config.yaml
n_layer: 11
d_model: 256
n_head: 2
n_kv_head: 2
head_dim: 128
d_mlp: 768
vocab_size: 750
activation: "squared_relu"
norm: "rmsnorm"
norm_place: "pre"
norm_eps: 1e-06
positions: "rope"
rope_base: 1020.0
rope_fraction: 0.5
qk_norm: true
attn_scale: 0.0884
bias: "qkv"
tie_embeddings: false
parallel_block: false
extras: ["some layers without attention", "local attention windows", "gated attention", "capped logits"]
init: "orth"
init_std_qkv: 0.0269
init_std_o: 0.00573
init_std_up: 0.0269
init_std_down: 0.00573
init_out_by_depth: true
optimizer: "muon_variant"
lr: 0.00136
lr_mult_o: 1.5
lr_mult_down: 0.7
beta1: 0.95
lr_head: 0.00337
grad_clip: 1.0
warmup_steps: 0
schedule: "wsd"
decay_fraction: 0.743
decay_shape: "linear"
final_lr_fraction: 0.0
batch_tokens: 16384
seq_len: 1024
doc_mask: true
train_tokens: 180400000
steps: 11011
dataset: "wikipedia_en"
Each number is 128 + 24 x the weight over its row's rms, rounded and kept within 0 to 255. Layers, rows and columns count from 0. Numbers have three digits each. The size before them is the row's rms in percent of the matrix's.

# layer 7 MLP up, 768x256, rms 0.107, rows 292-346, columns 128-255
105:101140114154126076125102134135092137142107095162124133161148060144156152130089110129105108111121108101116174165147149108119160109154172158108094107143132110155089147113096129153148136141108109128147139122148152162108088139112111128133111134177211133145155118164117130105146114144124165115135130155137108123189150158135144143090136137131109103173189137122103142127141098153107147157149
094:149129148143141121105147136165110139111115161135189098097101129159108184123138153143133161155144120097079135041105145140124108106120119112106129106115120099122108162121132150140140134154135125156170120153153171147146148126127090101155144159143112122148127121135159168165146188134126095103134109130065123112094099085118144105121095151097125099118148134137115080113126120127131132142181
107:117151111145105119124109119108146117129097098112152088166111147119106156124134091141116139088118116147127126177168094118138113166136079157134098122097142070131144105120114156115067129109132075129141126111144141107096112140142108090149126161180131131164164158114176168184117112095089123143128187136073133149090126115133121081156145120170108154122094146124153092149142131145146086098117
098:142114121125105139118118120107113134104142119112095110107095131177136175099151151108103146137135126102117178113104127095153133134171115158157104079096140125125080149149143124096123143077126102113140119106127119138155126093144140142121127126104148121132163165120095112144125144084169153159094143134120164095147099098145148138102066169134080139111153136123111137134095069179156099108141
101:133152134151149081116107139124135108117159107171144149130141114141123128115104177133128108138122103113127126111151131144141142104106126135138132129091120108102166111097139168142146129115138123129137144143148126124161154121120124163120112111169140159134150087114152155103108151158154109147136147166154111130146185127126137145097083116133140163139119114147141155136170099123089135140170
085:155121155119087106127104107091115123131125145113110122110114149142101124167121133125114124152098156144130111173126132129151111173155121170124111134103124107121097167107114144147084176136140131180167120151140098160082140135152147122143127137147121127134098152172098116148167131160123143167100148118116095139157111126157127134160145135122100135121148124113114124126160115141144113116199
103:130115147115101117148130127124137159157119120114106114081159122108165189158121139136117155145137115124111144097095140133138094118112157108100161129133099102122103142117125128139140103145145155116152152115153150135149177114120136149158097149094118147115135126153140116150111126164108156125114088128095113132103154136117094071113143133102134130121112078116131132112151128105155134143168
102:152134107162091096122118148097099117152124129084094115079166083096144153161122106138094151180147132121133097109168180134106131145152120125114138130137102141142176107161154147161173156121154133129119152128153127145113124153128132137126111136120153137102129075132106130118134156099105112109138105123123133166108121110134119120147105128111119116151145141125151096205108152086091171078137
097:133131148113129123132110095140149145164152143136112093106136132131135143132104116162151141159124083114125155126120133124139122113159107124097113170115098103154105148097124156136147150154123172123139160127123118106107168125067137159133077120094125143108139090160154105139107152119112086110137142139145147165138141131152101108129119125123117109082128163122122118132151147115165070161170
096:134130173108113148124125150113109123144143130093124115094154138140094135088105135144129126105131116097129138168130166157099143144157151143112068137147164118152138142146132093136127131115135129114117118159101115141117146148095148142119099137132159138148115141140154104162158073099097117146160117144101116124066115116180103157128123134104073157112104133093162064088105131089141110143137
099:112146160133129142088101165134132164099074161134180128130155147159112136163148151124121115131130083110137145132100122105161116127127121104150149165138119121106147137141117098084111133118152164134139164169134086118137165166125134153149127148125101110128098128158147135097096129171101115105135151087145102155107160167144125105111066138098111168089100107108084129103121129139119105133117
090:097094124125113111160134103115151143147108140127137106129114121111134153138084129107120097153148081122147131118117177149139118145136142124108160133119149121180126153097152142126095147127130125143122100172134128118127091113125108100096125122139095173166119126112142125091092167119162171154111152137163103129155098165155123138116089116136121087120085125063134094112128150122128144095120
090:103170162136096134122137144118139193125137150124078123084153110161123125153147146119127128109100130120150122115138116108166167160141136145171124101133106117116110108123158111163125131127122138134120149170118110166129173118081124135138169156112138113173157098129147137138161101136167120118137126100109153115098085179101146163127178076111139095092134146170140106128152136101112133165136
100:119133134125110120102093145138115122120096145154131151161179124123132120145095163116114151178122153177103147086103153119130159082101158139130144138152101143104091151169132151121115161161118161149121140114086136095130090160145148136119134102126140196142097157146083151144143137114141136138147148120126113114118120161164130076114152138137142093117168120141137092121140147106126181121137
097:122155146146138150117113142102107127147124093152129177105114098116080127163132172121146128106178106092127153144091119104082142154141128121149112118128136136103141127117127158100138142170161154110107173169161101109131105143113140164191132172123136124148145117108156119148140147126156116111106155157124132120125157124136063142115148133142103140139127126124130121156134155116105100143070
093:150121126123144102162134136160149155146098117127133120139072127105122144146094150128134120143172138144169100127119136169148093113082128083190080094103113173097146078143140091061113128129118092100127134169103138133142155117158139137118153152130129142118078123109127136154102149153110163137167128121161130090152154100177154130086140149128155122136155114161157141079105129101150156122140
093:131163138133146089118139134153105163141174136127135122172107150153127107134145133133120118162117179132085146138143086111117175182075187115093100150109129180127137134113083121119148111148115118151127082133124090139111100153142135143133094122123115122157074121165139112135153118125074108101122158118114164114129104099119098140134137142096104128140122094141160151111115114146133145147149
098:148137137076094135135167157149084135153146128097104131145136145165184089158118128140205156151054110139142076127147113157123137132112145116109132155137105137112128139110137086109152145122160130107117147124100145115135133169130143138135132161142156115129107139115048116112105117095145118123152111125131165109131152114134101130144111128125119109110129162146141171143170166107146129123164
102:142083149132119119122150140151102150138114085084125116159148159076132149126171115124129169149122171129105118169132125173137139145153116160159115181141146085154137093093139141109119138132124125115163134122121115100156140084139132110147150159125113144112124103190110121147161143126142140078094134124111143138111150149129116134129149087075205130101104142169080159141122122142110138091088
102:140164140133122166112121136126119120162122156128089090147127158164180126140116139113113131136142146135116138097099181116131130121180126143117138162146116142156149130146140138118130120126114150104121116163125123088095117154118115130140181139130151145103115120126163085113150121131072071161128106091134129102121172149137153178137100160133106136082113129123132125107118154130122148111114
106:120148162115188120122114157125117104163125129124121124133121099135185086123161103156124106110115117136137130098162087171126101123125159133123141161110157142128153125129135096088137120130133111112109097150164128147105079151103140132194132149117110133174158125132150128103142141145130127158125108129099114107160111106136098114116183163140141117176115152119133156171134093142167105133136
101:158170160092137121114140126120154149129105156105182130121141135170124117134089125136139176149118151143110107134184137116160169119127137138164182122144102097130175126117145134105121113128105135119170145163148153142096134133118075170112110122111164123100150119130129082101135110095132160161108169095126105154085092120118126132131148127122171117116137147138122084142157179112128125116164
102:119129117085104147062131143142137181139068086126146174053140125143088107127091151147136135157137103113123083163149179126146150132107132104124128150154079124146109123103106118076146110160160134109120112133093161161122111092123133105127122140116117098108161164153132099156147130137148120132086058062111127139147050121096119139145100137138106098109153120168141101121126087118147136075129
098:151136152120123136129093168132143142109123127111132149136112158166184121114123101162133117143122118083141110146112087076157110105157132188095112140123123142157127161113179144161109117158135117125123161148156110106121113125111099143125126093149150143140127056146160140131127106109092114119158120101156132080100112127186088086142147109146111109162163148155132057102118138170139116115140
096:099124111129142121101099125106155115149118163103121112178116108150106134170126138160137123146132130179158168104134167132114153131095144127093116109113141193117104146117110138113132149154108148139129133145151102074097146134130119146129091142121148105150118136094124105139148121091131106137092142140125079177126117168131109125136105161099128121132132159133121115143096071127162141111093
097:117134152107130130118135108118103149179131085108146143134140140109086141140118105108130160147144142108147087081146129143119077130153142121106132109144072142096151146136125118116147147146086129103148089113131147126103102160109123142139121091124117128150089093111176089077133127127124132149072147111154154135161146121118131142137124166154120112156122111123129144075145145083137145156102
102:135114141122114151136117151108139111133145112117156155138147120102117150142114134120075142143101127108124116148126110149139134113124119133116115160075109111147185114124126122095161078118127096163139149122139107128106087112132161119090114139140100099123109132133100137135123156151099163082158141153172161128105150128109071135155129109144166128137167136112151152162102156133157158120146
099:063120154094145147099086111115081113078160144095108141137108119125096176132101129123123158139125133108103127127127120077092137129177139149118099105132127100131101157144138143131093135178166122135107089119155118155115129166134122133159130127091115149143185107100167149139123156122140082098120132088134097128096134122125103115140154083127129091118159141122123111124146099118105102130118
087:127094162131124130134156104134124100144174173139140108139126084127142088166132098176164128124146075096092140117117115130138160120110109084082117119161130112154115089112135142118137157115142135098090115154136129136131162173124136157138145118122106107131123109141169080125158106123102068119131153150093122114102119105115111130130140123153142131147165101155149116167099137087143126136126
101:132125122140106187156124158159063130120142130128128147159160102164092112086091107122154177153130152076164152147154133127110149114140109175157105153127100074140123133090156140115113155151095100129106108141129096135100111132158105183147089115143085158129131092175130108124125122141158135173154102138178094153109100152104123158118104131124134158130115138141108118171145150125113130120129
107:110110107142138137140178116114096109140154074119149147155106093117186097142154134163151134173153125136125116105101180100156149092120135141136110118133154121146165153136139121155107160146114080125163127166123185154159121119182135153108154104159107100137130103127127142144147185097168162099123123140137147121128092154124120118119105113105106114115157123122105129143145120151172112126137
091:085110117111133108117113152139114113176170157140149125102112135124136128120134105145107125151116131165065140117113154150151090133139137153145100094099128107118119104137102094138142139133116119097094122135118155136110082143110151114153133167156149131100092101152126165107102140125087156096143135154146135058116090117119099098088121135125122109123151141114143168103120138134148120119128
096:124092113146137156117107149129115107132154155158105188143116140123101128164162163141146130145117166136125089110129109080114129117121125126133116141122144111101109126134138087141168109076119097092120109092132129096112133145174163111103117144125118120198145128151140143139127133147107155122099129107105145116147128165137123099088137135126111109152113164124147161140120156106162144098108
095:116116133103137120108086125160131124109116150045122148095143081164105136139122098164196174175131113123153095129156179160174137109112119146092178087136137126139083146087143112141112165164153098118092107149145129156100123139126121137101119109114128138133101119112092138141130124149140133101115127129131158138106113143135112125156118126159124102142185144111143103098138155115160156129160
098:111093125100095142114113176080101116120105142146161140126100093146113089139160142108141083157126110130150115144155123112139090167110078159126170123122164130153081169081156124111153141126128115151078112088127121166103132105076152097128106141093110116184166092138136117147176112125107097093137151163126107101105131109144167158144121109131126108123143118131132129168130119123118131153107
099:120136134076122127129140134163146092151116136163140120141109120124150153103144134172144116107149101087129187146170091160114124105132114160151142155144142169104138104170101141139145126111115141146156112117076112135128133141112127099172143155158154125118094104103167139114115149082176089142169147164126149128151138154089158145127114124109118151136138162128106183159142089140193136097148
104:141132111120150108187112151146121115115136156131096115159154130130132133145113146108079165130070111111125114158087132123109124151141145133159125132116117152153108131162158119133115146162123122106137174077159108140167127150143128104128143123111102139086083102105154112128120170130143092117121111126111124086150132155109129115121141100134124175157130158141121119112131140089128111095109
100:112141118118098115127064142088118160153162132146137105142111072145146134141152116133078157136125178162152144146130129124117136104150140133121104106124138129152112107144112111134161118087120195116103061128115143153138111108134160096100150141122108133104144131134110123179161155133108115140114129133121148141140147116102153156088107112138120101133170146144113095090118135078119164117159
111:145108128105125115117105124106164138147104137132173126099150066106103142105154145166124127132120129121142118094109091117134091213110141136139163165141194103104158110142147151147120099160104140144127132165109138127159088132133194123141142150134160178125134146118164137183148083094177188117132150099151187136136111122137146107165125118138125160166117153115148124135118174117130140141099
089:165134153125142147099129161140133128159160115165168146134108099137095148127099130124115077140128154152118124107120107105157080138113162113116131170134064143156155167117152135123121145119118164123123142156140085140113135121135128116113145130141145159136137086078077131111142134151121136153132134152136092111093146148107156109104118172150121081161111160134133139132111141188131120135127
099:097113092122143111102110137113103164116108156108173161116154138117106144149115153130115132149119114121180143123142125123120170119161102118137152134153161094169115147108127152113108140167097110090163104132133140125134155132118111054112146168135090147119100115128151127161133175159107156132087121136124115139137132137109138104064124127114120182143103143112129141138122149128111159096156
100:119120159081179105107133126141131146119135116142132134134122112131121128087101137172161115129137148168120147116130122151136156116168156108128142133126149121103132104162085146108103181088117170105120109123115110141102120103113140110115140115120140105110121173129147137144162070173188140138085139143144113126132203145129141143128146131167086131072135112106111145091105122129168152149089
089:081096145160166126159144161114100125157103147089142112115123159107103134151150121120153112161098108152127121135124096111106112114189122137127126138123149107096096102131105185125120131106131085121110128146123077087123108144131130128127136120108135120155121097099111110140189116097110116158078154138150134124139125122139100093109120136145135135142134137169154139112098148134130134162072
105:130151106114102126103106115087124124124187118158187155085134134125172120124157118133165103079131089115111125054133098088134169121145108115123112135119105124133146080105190158145139090122123120146163126139124092113142119084160134139142165154143136146131149134088110082112118131131114106126150145170180117136118139184114139127090128121077150105088137095147158119126139121126146142146149
099:142145154153124142116129152115148123144133141156118144137113119103075055158087137138143146133137124150105095159171131124164122163145127148102148165119156113129125113136191136165152132131131135111164110125157156161096100113126114147127127138183147119168140137135130101172108151128158122141155145169104161137123122151165117148137198132115106121178116101131167110108154095107101138112096
113:128101094178170164103123163119141124119128091130123101095157086148127169146151128094105153182139140112106093145151158103142154133179123134136135134095124117127091119108149163140132119130114126124122142134125153096149120113115138156140153133131107125120124101083137134122136176110151123136120135135113086119157151142106120099174103125162161130144151114154101147163141169160119125092170
108:140110096162163167129158116125119111150148129134125123079083111154085124131124154162093150130133125125117149109190180139150135119185086109096104139101155091098146166136153124117147117096131129125105169119132147142098171126156129116128145106121122174145087102124106121126117089162157103151108111129142140126129144148111116108158155162099102104143109139160122079132142100088097111165130
107:122134141159163099131137149142146158132114120133141167167070111169104127090139168145136155180103109128085085126164132145129096129129143121139118117133139105133161113111131111145157152122140082114128054116110096139078102186151117135086153151129128132111144154111115110115121140125125151133176128095161204131095062117068074137152148146156091108097130133106105132113126106116107126115142
105:132144116133145153114146116128138123106159125123137119142135108117103106095129104093098148128103127124112176126127089139143120084160073124141146166069099114127113142135116148106144127139078135099121132141137082134125129108129104169096147167157117126165188127140104104142108138115099112135141119100113171138131162115100134124149152109117168125166103158164095121158150090118128153113107
097:134081126112111097170136143139113165153152094112108107189115149137146084178146098117146110156122063124131092112113134087126112133154105107141116147190110088114126141141146144088124099109134113164118130123124153157120125123119141142087120141137116147122099122097159106135124162141129150099148149138117164119121143112122165115165119140132119091147133151108109102098091158141147136139107
094:157128134149175109125113127101093117155079127109149115173091081115144162116093121109109121157110141123105132152159100140095169112148117122096115119151142139085118134117122099130177095151160094124126144156130129094127204136115144108105169149141122102088128111123140116118175123152162142128147107095102121162131147099161106154150123159142100119140140055112112130174164102129139128129188
098:086129138106126149147153174168098165144118156158129127090110096157104158125132164122100156168154152120129117115144122093123120137118141130136102120118141147145126136123108132105124154108116133172162156106115119124162125132160174147149163099143119129153126114122130086139135146129157125143139163143134125133083138120169127162160085220148154162128115076151147153135142062114128114144164
098:134107117171098081123081109139135149089111099149109147090110118142109121153123108133120096142145159075133107138095091140111135152108142146143079150125147135168131148136112123139174129148113146074161117174109115144126113161160166135092121127128130107122134149121091102137141091114128189104128159134125116128123116100115157122131101107134115102109132101121135143102160103137157109131161
096:138092108101125147105153162153123120105107091135154162132108131114135127133126120109109176123148131130123122164208143159135113137180108119100117132083117114124127104102113134157134154081150094121118093111099149134107105132097082168142144115137101145092110112174101083167161114107181100122130107154088092123134144134104162111115128100128107132152131164141152127139124119150162127156182
104:102125133152115154183101116138126113095177153146151165114163153111108132123078123102139094117177114108132107128122156109098106091083109140114111126112097103147169092075116108166141103104127151160158145106138143083117137143138135155114123135138122132111160082112116133098108142158111153125142100121145117116097151136128140080129187142155116147115126125130127119162136086166122166154085
# layer 7 MLP down (transposed), 768x256, rms 0.0732, rows 292-345, columns 128-255
103:137153110103149155108115109120159134133131111158131107115135138124098167100135157176146150101124156137117114097144138099102102100127095138128130109114151082071155142097122133122171144141172109130126101072144089120124127139136130096102111165134159166150123110164102102109149143147126127079153159123156147121133122120093136156165149164148098134165129097127096119117174115173124140109140
098:136160093119095130111157085139117103163168138129111082119124106083137112158110111118099171172135126125064086145115156153118124157169077137104150181083150133092163110135137127092114127132151110099162122126117122118134096147139112168122138146110106119152116133108179123150104110118165110120160128148169120096171085134064078124113098156148163129140099110101116113113107082121178121109111
108:118118105132141123154131113098135148123142109127144149136096161109150090120130102111124113150183124159137123150113136109132113133103122131153104113140163140152099081153160120158138151132126153111134135100155114137118117133131152087138175119124124183117120107142112107118173103134172126155157166148150146109169129129140131194153124118122139113111148148118108128131126101139157142114123
098:108135094157158122150137145116149148129120169167145145128156105143081136128130153167123125135139108101137133131138103101139153090123143136142119121095134144125101154105125146213135177150118166129110103114136115138126194155115130186108089156126135131115169150164148103182113125132113121143139156163127171118159138116112114137106177138153139116162113140118137111172121161161147164139095
101:148090137161126112114124133116132148154136117104136146172180141165096155090155132111083094134141131102116169189157139129121108151170115150167126116135122093131161119117132155110155132137127130085096110129109126136137137177132167146150149117116127121140106128129140159115173124113129123174148148130077177121129141105125096133138109142128094135115110136136110106087118143182124129110174
096:110118101133133145131120098129115146137155108172128147121197127139149106151144128144129124104104145133124163103102133097151149122096123078130122119130086140125154084141118127139181135098110140105127136116138143120123126112139144178149142131137106151107179151118113115082113162121129105105182071100121177100105110102065113134084090089114133132138121112130151132186110113150116117120089
105:126129121133159113105136112158145131161160122115122122113056136124117108146129147121085189090147108130139152134145118108116150146158099110141162141131101139155124093106122118101109128142112129167125149106121158142072152109120074140107105177130131073123144134135140168165144092112184156119111132137126127152121107130115129147148121094151122137133143134148139111121098122120143146117105
094:142168151105142157154091127122103112117102147149150163131095136129099144112104145138146104100139107111128137137109119145138152103075108158122133093146123129133089101104148108145160146124047149119122120087174133129163136154175122099106128084138114150174164142126151137168145108144114131114154117121114139114121118182093168145096132120154137090117113136156114171146137130163154118094147
098:152146153152106124118105156118107158136126125122136111105126110184137099157139096158111097152152109133128161143103150151095137110114110159137143110109133101107129094118094134156127124120133082151114106152130146162137141097153113112096152123128103091129141118136088152124117157127118126155106144136084124104123101140081158105142158113130133093126157106116127146137117161159180119153146
097:096134114147159170120116121114104171121134152136162134157061183120159075118168135187121168106129105119090146118102077122149093130111140164125136097124109131092097120117141155134096154156114138117151146103110136108114091129148091110126148101127154130152110097125138099148129123110132110129101139136148147144181166094084175104125134153149132148138125099149134119163147110146101098096139
101:100115124158096110153073130118156145117092128142157138155170148108106108135133103142154111121142131127135134148134099108117086115105121126139163140155135109129112120129148130140129125138133108140127090132152130152111140144151126127110104151099126113055098117098079130180131138120157125127070133124130141114136110121123138091101135122112109111100088142178115148112178141126148175171160
094:159158151135121091130147166136131129114119198084133115091105139186128148151109155057106114119131114152105102150127153112099170107144115141118171090120107116099092137091154122138094161141150135161061096144128131132139117136130096121149138166138132101134101137154129169125116146111135117102148094135141097107163086155152161134127119076137131134152147124102138114136134136120152130134133
097:095157145128122094141092112119135128121138118099135133135165141098122114139140110109168141084084129050139120127161118159100085150183124114082146128122165088164151174140111117154128132137118182090100123090136108153112100118112161122114124111147141140129105164121097126103120113100123097104141130120142141177101093167124141132140122154130107083187123125116135118110128126092126148135130
100:136133162150112084137141181127113135139124067120135151149120162123110153132134138127131105147084128086111140089096151135123162101125123145114138130138152104127135092098102123164122089106090147135151171161141100172137161117104119110147146125109096128103134113118138098126086093135144158149146157166093105147098150130145128147118121145148127113121138130113131088141144116091099112108149
098:135095121123136114108141148142129108108147103135098135128132101121188118151147117123164147105111107125083126147156122108071113103152123124152141082135152138126150089129124116128130098127110145150140135114121129147133097140131087109107113151118117156084150120139141138103140128135193140149139175151128132098149122118105140149112138155120158178136145110114136142121151079156157076093129
096:119155147163110142139126126158120097119127112103102112130154117168177149124124176122098119119127128138116112145140140138141162100207141158109132131122133118133093127142106158127150155091120132137085110125146118117091145131084110166138144101140172123123144123138098137141124132138142150123150118116108141129125150146122135160132139115106146107106135095134139148176130107102126128088131
096:127130138112122123131112147087118125122113180139159173146088083113121167119104145145156130093092168120121110140102160122114104141131112131119173121149075172114147162133153130135139107115076102147132144122142134117151121109150124148134139103107127110132112124121137125116140146118142136138136118181090149105169118115143179165127111130188137126121116157140118169121135139071139182160129
099:151143092196115138130109091137119117134123116152136128144124132123115120126100123139115094122161093107127172098122132147087134090115108135098118144142119094144142134165095155157120118155147124138106136135133111098071079124142156142178127135121123186107120150172157087104096109089104159134138166094132146150123154103107127109156129127146123143158191113110142159118123074107112099107118
100:167143130113138162126107136125127113113124122172180098130137167115093095120115154117107116127136148130127124152120138125097153120120119162177132152141067123122128159150089142159145099128102142140133126102103135094162160163132092145139155137111133159134169095126153168130129082110118124123133113174170101166133127085144119137162111134116104089145132134124163143131097152127121137107162
103:144103108149106137136126112187146114116119131143106138111143111134111097137136078141106079106127166166126149168139105121123135136100093108174166140131129103170108115148143122095068131152144121097147140088125141120097133112075138074102092141113117084153106159136096173164144101139143154126133157127117075122119119129094062121144143132129167111118144120119097125115134113122117131102130
101:146176135126116112117121109117122178152142155151136117123135137102110164128148121139154134166126175126113129135121175103107133083133099112111168129131123127100109149095139110196156155110134165143143151087145137120150113130152130141131102089117152146082123166116126118162097163129115133149132146086141153109138102122099160133057114092088121109168100124185103166111151180116070106146090
103:152111145125127140137119107131128177132074131155140119148136134105179103121117158210131116132153183095110183117150125121146124121114137113153157109071127157126121110166082121172118126114133139152107128168165119152120121124102161141153109112144116142143100150104153117156135172148113123132129092139086154123119105127132150142157119102104148145134107140092142100163113110084128123153126
102:124122111131121152097129146126128149110133141132144085156130081142188157122083121112110152110135118173098126095123137159139152099105112118169141122161139132110117131216122149130119161108113130160109152144142113139118072153134172130184117147152134156131112148103124150168125164119099135093164139139158125080154152115136170120099146136126167132111144166153133140139111086102147110147121
096:130111091113115139134169127173171104081147116130120085138124157108196133118083184170087133150145100115126091142158138132144153144123148146106163149164120122161119117112138130155178135095121151108130153140092122123154120138194178131146102133176129129129124135069137121107166111170141140128146135108137127094143116112124127144121080129086152140154098138139140161099109104131154131149112
097:130106177138116123106158090161097099153085137116152119128099125140112153091124162105123157115121150129105124139134147128103121134097117120133120144166078121131150157178111137123093120151118124121111136139153110132133106123119105144138114176134146142141129128144135168144146115084113140167138135168149165175138127156132153128140117125114123172169146145117090136097110163142138118150109
098:122108086116145156140147121129173148157099129128147098151169134128184146122118175179166154126130162174118095128144123149115126110139110148148115088150172133114111120085172140139103127121183085148117126116089094125129168110138141115086152088127141121148124149156091117085129147157130143109126140126152139118112129098112161157116163117140058123140146149156099117149133124137100139154125
096:137106173099125129108049091107125134109133145085109157116133146086124108116094129130139123126107074155129083115133148148179124113093125149133113131148153114106100110100137108100138138150108127129140101121117077112133175132137156147158142127134154137102112125146151107121096145128102121141135121124173156113132149132098117103143109137122101139165130190132114135137158134102086047124098
099:131107109119143127124162119096081154126144111160144131131153177110113094148135094137142121163110100157147080123078114122154130140160161134169100139124108119123136103103158104144098122135152105130117080130134112142153178118135129147144140108154124102175170172113161080119134102162089111140140132113090099144131139169102141142139066101139130132095159144102119131106122117155122168126097
089:148100109128125095169126172143142180142129142105124131149113153116146094162130132105097121127101143139137107153126118127125125117119127129148194112133123132095135134093079088149097119096128098142106110134149130131127139148127091122133074076138126111133088135097097114156148109148144155119106128131149098153164131141148158094152142098129124158126120153124111105096157141176104110131134
101:144136161125163161141155090167092153128142114145120106133141157126117076115136195109076164152137126106131098141075155120129130122173130124138111147124110126137185125161143177133160141156151104070155138126080091127154138112116126129114153136140140113113135143130156151087155074138148158124119182167125103120143132130126066142175113094112144101158158114083111113130143104133149124152101
108:113134138178142132150080096058126130108158160119113101129166144135129130106093161103129142128133114165112129122163141162137119083170137144183124149114118129150109130147121141110113110117102125165125117115091177106141148093155127166096137108164124113138153116139130141118082150118096139122127148134082134114160112161137054162155123123121106114154150092128180125136145120147085170116087
093:154091120134130136145114123118140130097108132129167094153117097147145140123131127163133158089132156126164095107086128091119138105113125129075124169110126107142134117147122094109086113111133151135121134157129133128130169093102094116160142131127120134110111146161134168131120150146180156123072140104162163092101138099120174141172146133093136138188084102106106099141095110126124165088168
091:131139155143140142136131098118099125105138096113102122103121151090092149103160170096131126135125089089107179095128117084067116113146150143116126116151112109135134128073139125115124114139120133145139131188103119141147153133119133152148121172130166151145127167125169151151109102101147153132159079143113174080131115162133116138146119130140177161123087156115116133133117142106120115148107
095:143168099162141125109162129145128141181089074202099133093150142102139095123135111134139081124119124087129125153109085110099124153126166164123127120135096137121129152127124090109137115101136130128161126108139149115148167148103112090112131166139111145128182147082153103110128112170127186111138124153109137136126087138133139139139148169104111119138146150139087140148135122136102135086158
101:122149153124094105142135113117139135118139169114134131144156104151134141123112140133137161107096126140128148132118088088098142102104120128151141131139107120115118166105151122141120130069130147118159135150118111116151175108136135118150161156128165126093146119204116060122118122104124155167155146071114107158113107212106102143118127143111116135126096123143159106069145118090114151163123
098:158136127116144122130168110105139127105160124158133104070162133101113143137155151102163139118125142165118120126196174143102123141106118162125159123115139074158139122103139140098094136127138141134133094154151172127113143121101134150104110171149116192145125139131138128141130108138126122136131132078162134172150149114107159132153127100090131105139094133100129116119157112121104147144114
102:163146134145130103168151094113169140136118092139154110149122135124156143151056173131146137142134152130100155108162096119172080135135176127135125128154057114111125137119138154157103078123157115131108109134092122110092169144137124146094197137120082140078173154144119137112128134120119117147162147127142097138145163143142114129133140166127099140124109083137118142141140139130120128121173
098:144119131117102135128146133173134099177138107158140135150110191174115142145168092125150130136103128143122131134138119124145144080168149130106140138096142106134138126108135134152181130157072143134183147111119116100129123173110119113104132125103125098116111131111136142132108136109130113169113133138176121123146127137157099083140124106132125157126093121164088156146116130140154126139120
106:160111146099119170124103118170126111131118159117144094122156158109114153135114147137129148141164135145141135145117136103127139164091165138125118148136144140128133111115120117175149113144140149152127129120088120139093103100098184111121144110149070107124127092114084078165119058086165103153135108127149157108115134136174134161107116089139159137072107136115141127129156110131134110117117
099:107111126084113118116143140139154124117120115156117075081124158171102107138190155184154156151140134167122169148136091143137139150128134133085125116152089094151142152125136104124148153083136132137124111162136154120141135088140122157095111132160143098157069151114093104159104100151118160110123112103103162145114128136132126145162123110114116126108123122129123123126099144130128183132151
096:172171150106126149151133149108139141118159169132116158154096115139097142170158127148122136113102152134100143115134112130125160118156116166106091157110146151116117082107114103157104115106118095107136156131139096191165115172074116170174124131158165117158157116158121107129159151116148131153123101134139129146110077162117125143142101122110144119132130135158132091130141155131145110127145
100:110096128152134119143134129149098153121068145111076123177145161108155174121179118094087160152188130160127149104105119096160108158143108123167107119148130126097126134101152126116097144144160130150117077089158162116116179132095121164090142144136152121156152075118119179078092135104132116141131123155103131137080108122141084131099109115121103143167142163088121144116113120119089117163138
095:194135132148095134152138117112094150096130133118152127161144075159095132151155198092116101148114153088105135091102131118136184123115133109111134097117117101144171160099114123115120097095154179133137118145137101103129118153121114095180104133098080126130144095139140162124124143148156122113145124148108120110130096192142099144125142127081092147135107120124119127161140145136147095114086
099:063102134137170118115146074149145087113112119108146168122110155136142075135104112180115156097131108146124092132152147091151091150146099124122151146082161134127157168140112098141113094148161117121130087107165128109138126125106157128133114125123139140086131141137143104089152179131129167118131142135163177128129157128114124140106125110129108112168126126091134111141121153134142138165121
099:103110113169156092102128118148164111158109136093179120114121148137138159159111142134136151135115130125134140122119132116153122086124122115110179099136155149140102123103152131136110119156133095135148127116155140201140144137115128167142114137128141092095128148135105178168115161126125161145129070101093120133117110130128187124084151134108106122167103114150104128125149136160090106135136
107:098139085099153153145111098104153158119161155110148141128127134137126095166102145135150139119186131129118099099097132118159146097129145162134153174114114133149083126176139140133109118105142162158125112139139137150133118115122131112140122120102161074114174077106104121111102180135120091097149114074093108127151162127094132141116117089114129105125140132147069189107133102102136130120107
108:135132134142122115110129085125162123115090137096134128140089138098120138163136084126136096121145122124127126077130099122160132145132130101196111120092141100113104140118162126124105094169125141109118159141144119158085142105164130149136137120110129100146125143113133121080130161159132131131182144130131108110173171144088130144114058150140157128139142145130121136120106136120116135074124
101:139106100163153114088163160087145116126120102136100118111145145124177102157162139174138127150124167120143140104151137145141146110145171139099157112117163160097112144131095104128136105110160103122152120132111115158151128078157146097104142141088133148122172116144165154143182171099183104086130164120124154178165089108178178099108104085110144105127130140155085135122134167129152116122104
103:159110104114092107152130127144103113164126160123156189134153115132131138087106100134126159124159111133132166142111105109132102109153098195140106144099169175143132133137170139115162100135171138157120095174099171110121123087102141122127119117115141090104118130171118172119127136096123081132185157128157179105160150168129100117110127114111153112127133111131158087155115146112140153093092
092:153178150132158090113120119150139089125148140134115135111139141149133166095163154122123162156069123153119144139127109121155160104139116174077101146089120139192095160163112127175118174138127125091129169115107104119160153101146162127149151124147180147139140087149113095133146115105145129131149107130115118088136112134152114167066126106148130148103125125125110111141139117136136079123141
096:068122117113118167103085105144153165124102147155092113103179125145126141151168143150110104140138089105152126101109116126156102153140170120157134135123122144159122149165100094131057142121098151165141126121145152132116095149120155114117112136149139152139094172100121112157127130138092085113151133132151115109106093123107143122098128082081137120099114107174112102111080139127135133154105
099:117150128149152078144112104133161104132141139134161116133169088095108082107156119085152144138131137166173134146148125136139175141145131120130111171060162127121127134128127113134131120160138132124119100137148108135128163129162132145149133073172146132168119116146145109150110078140060136103114131151129099172136120143085149113107134146099109121137138148103135157083079145160125140182126
100:134123153104114145128117125146140158125104146122129180133144157124158152102138144076080126110092180160160127167156120118123147127155143136165136127103156072138115122099115173131161168098095183158168120103123084111176100111138101120133114119123111129128135117132118124108124132163146134072126097142122130132135135102113117146148105105151100156162148118167132138126129152120150135144114
093:172127123129114133108140123104145055154133130098145159118161128116097147088136172145202116098100121139110111096093104155118110134135138145115143074146139138200143099127136148094133102168109156146122085101104120104097177120150140121116137143139137142141145133100121157102081123122132132170130123085150108119113125139163133100133154132141144141147110134114133107159145127148121112103111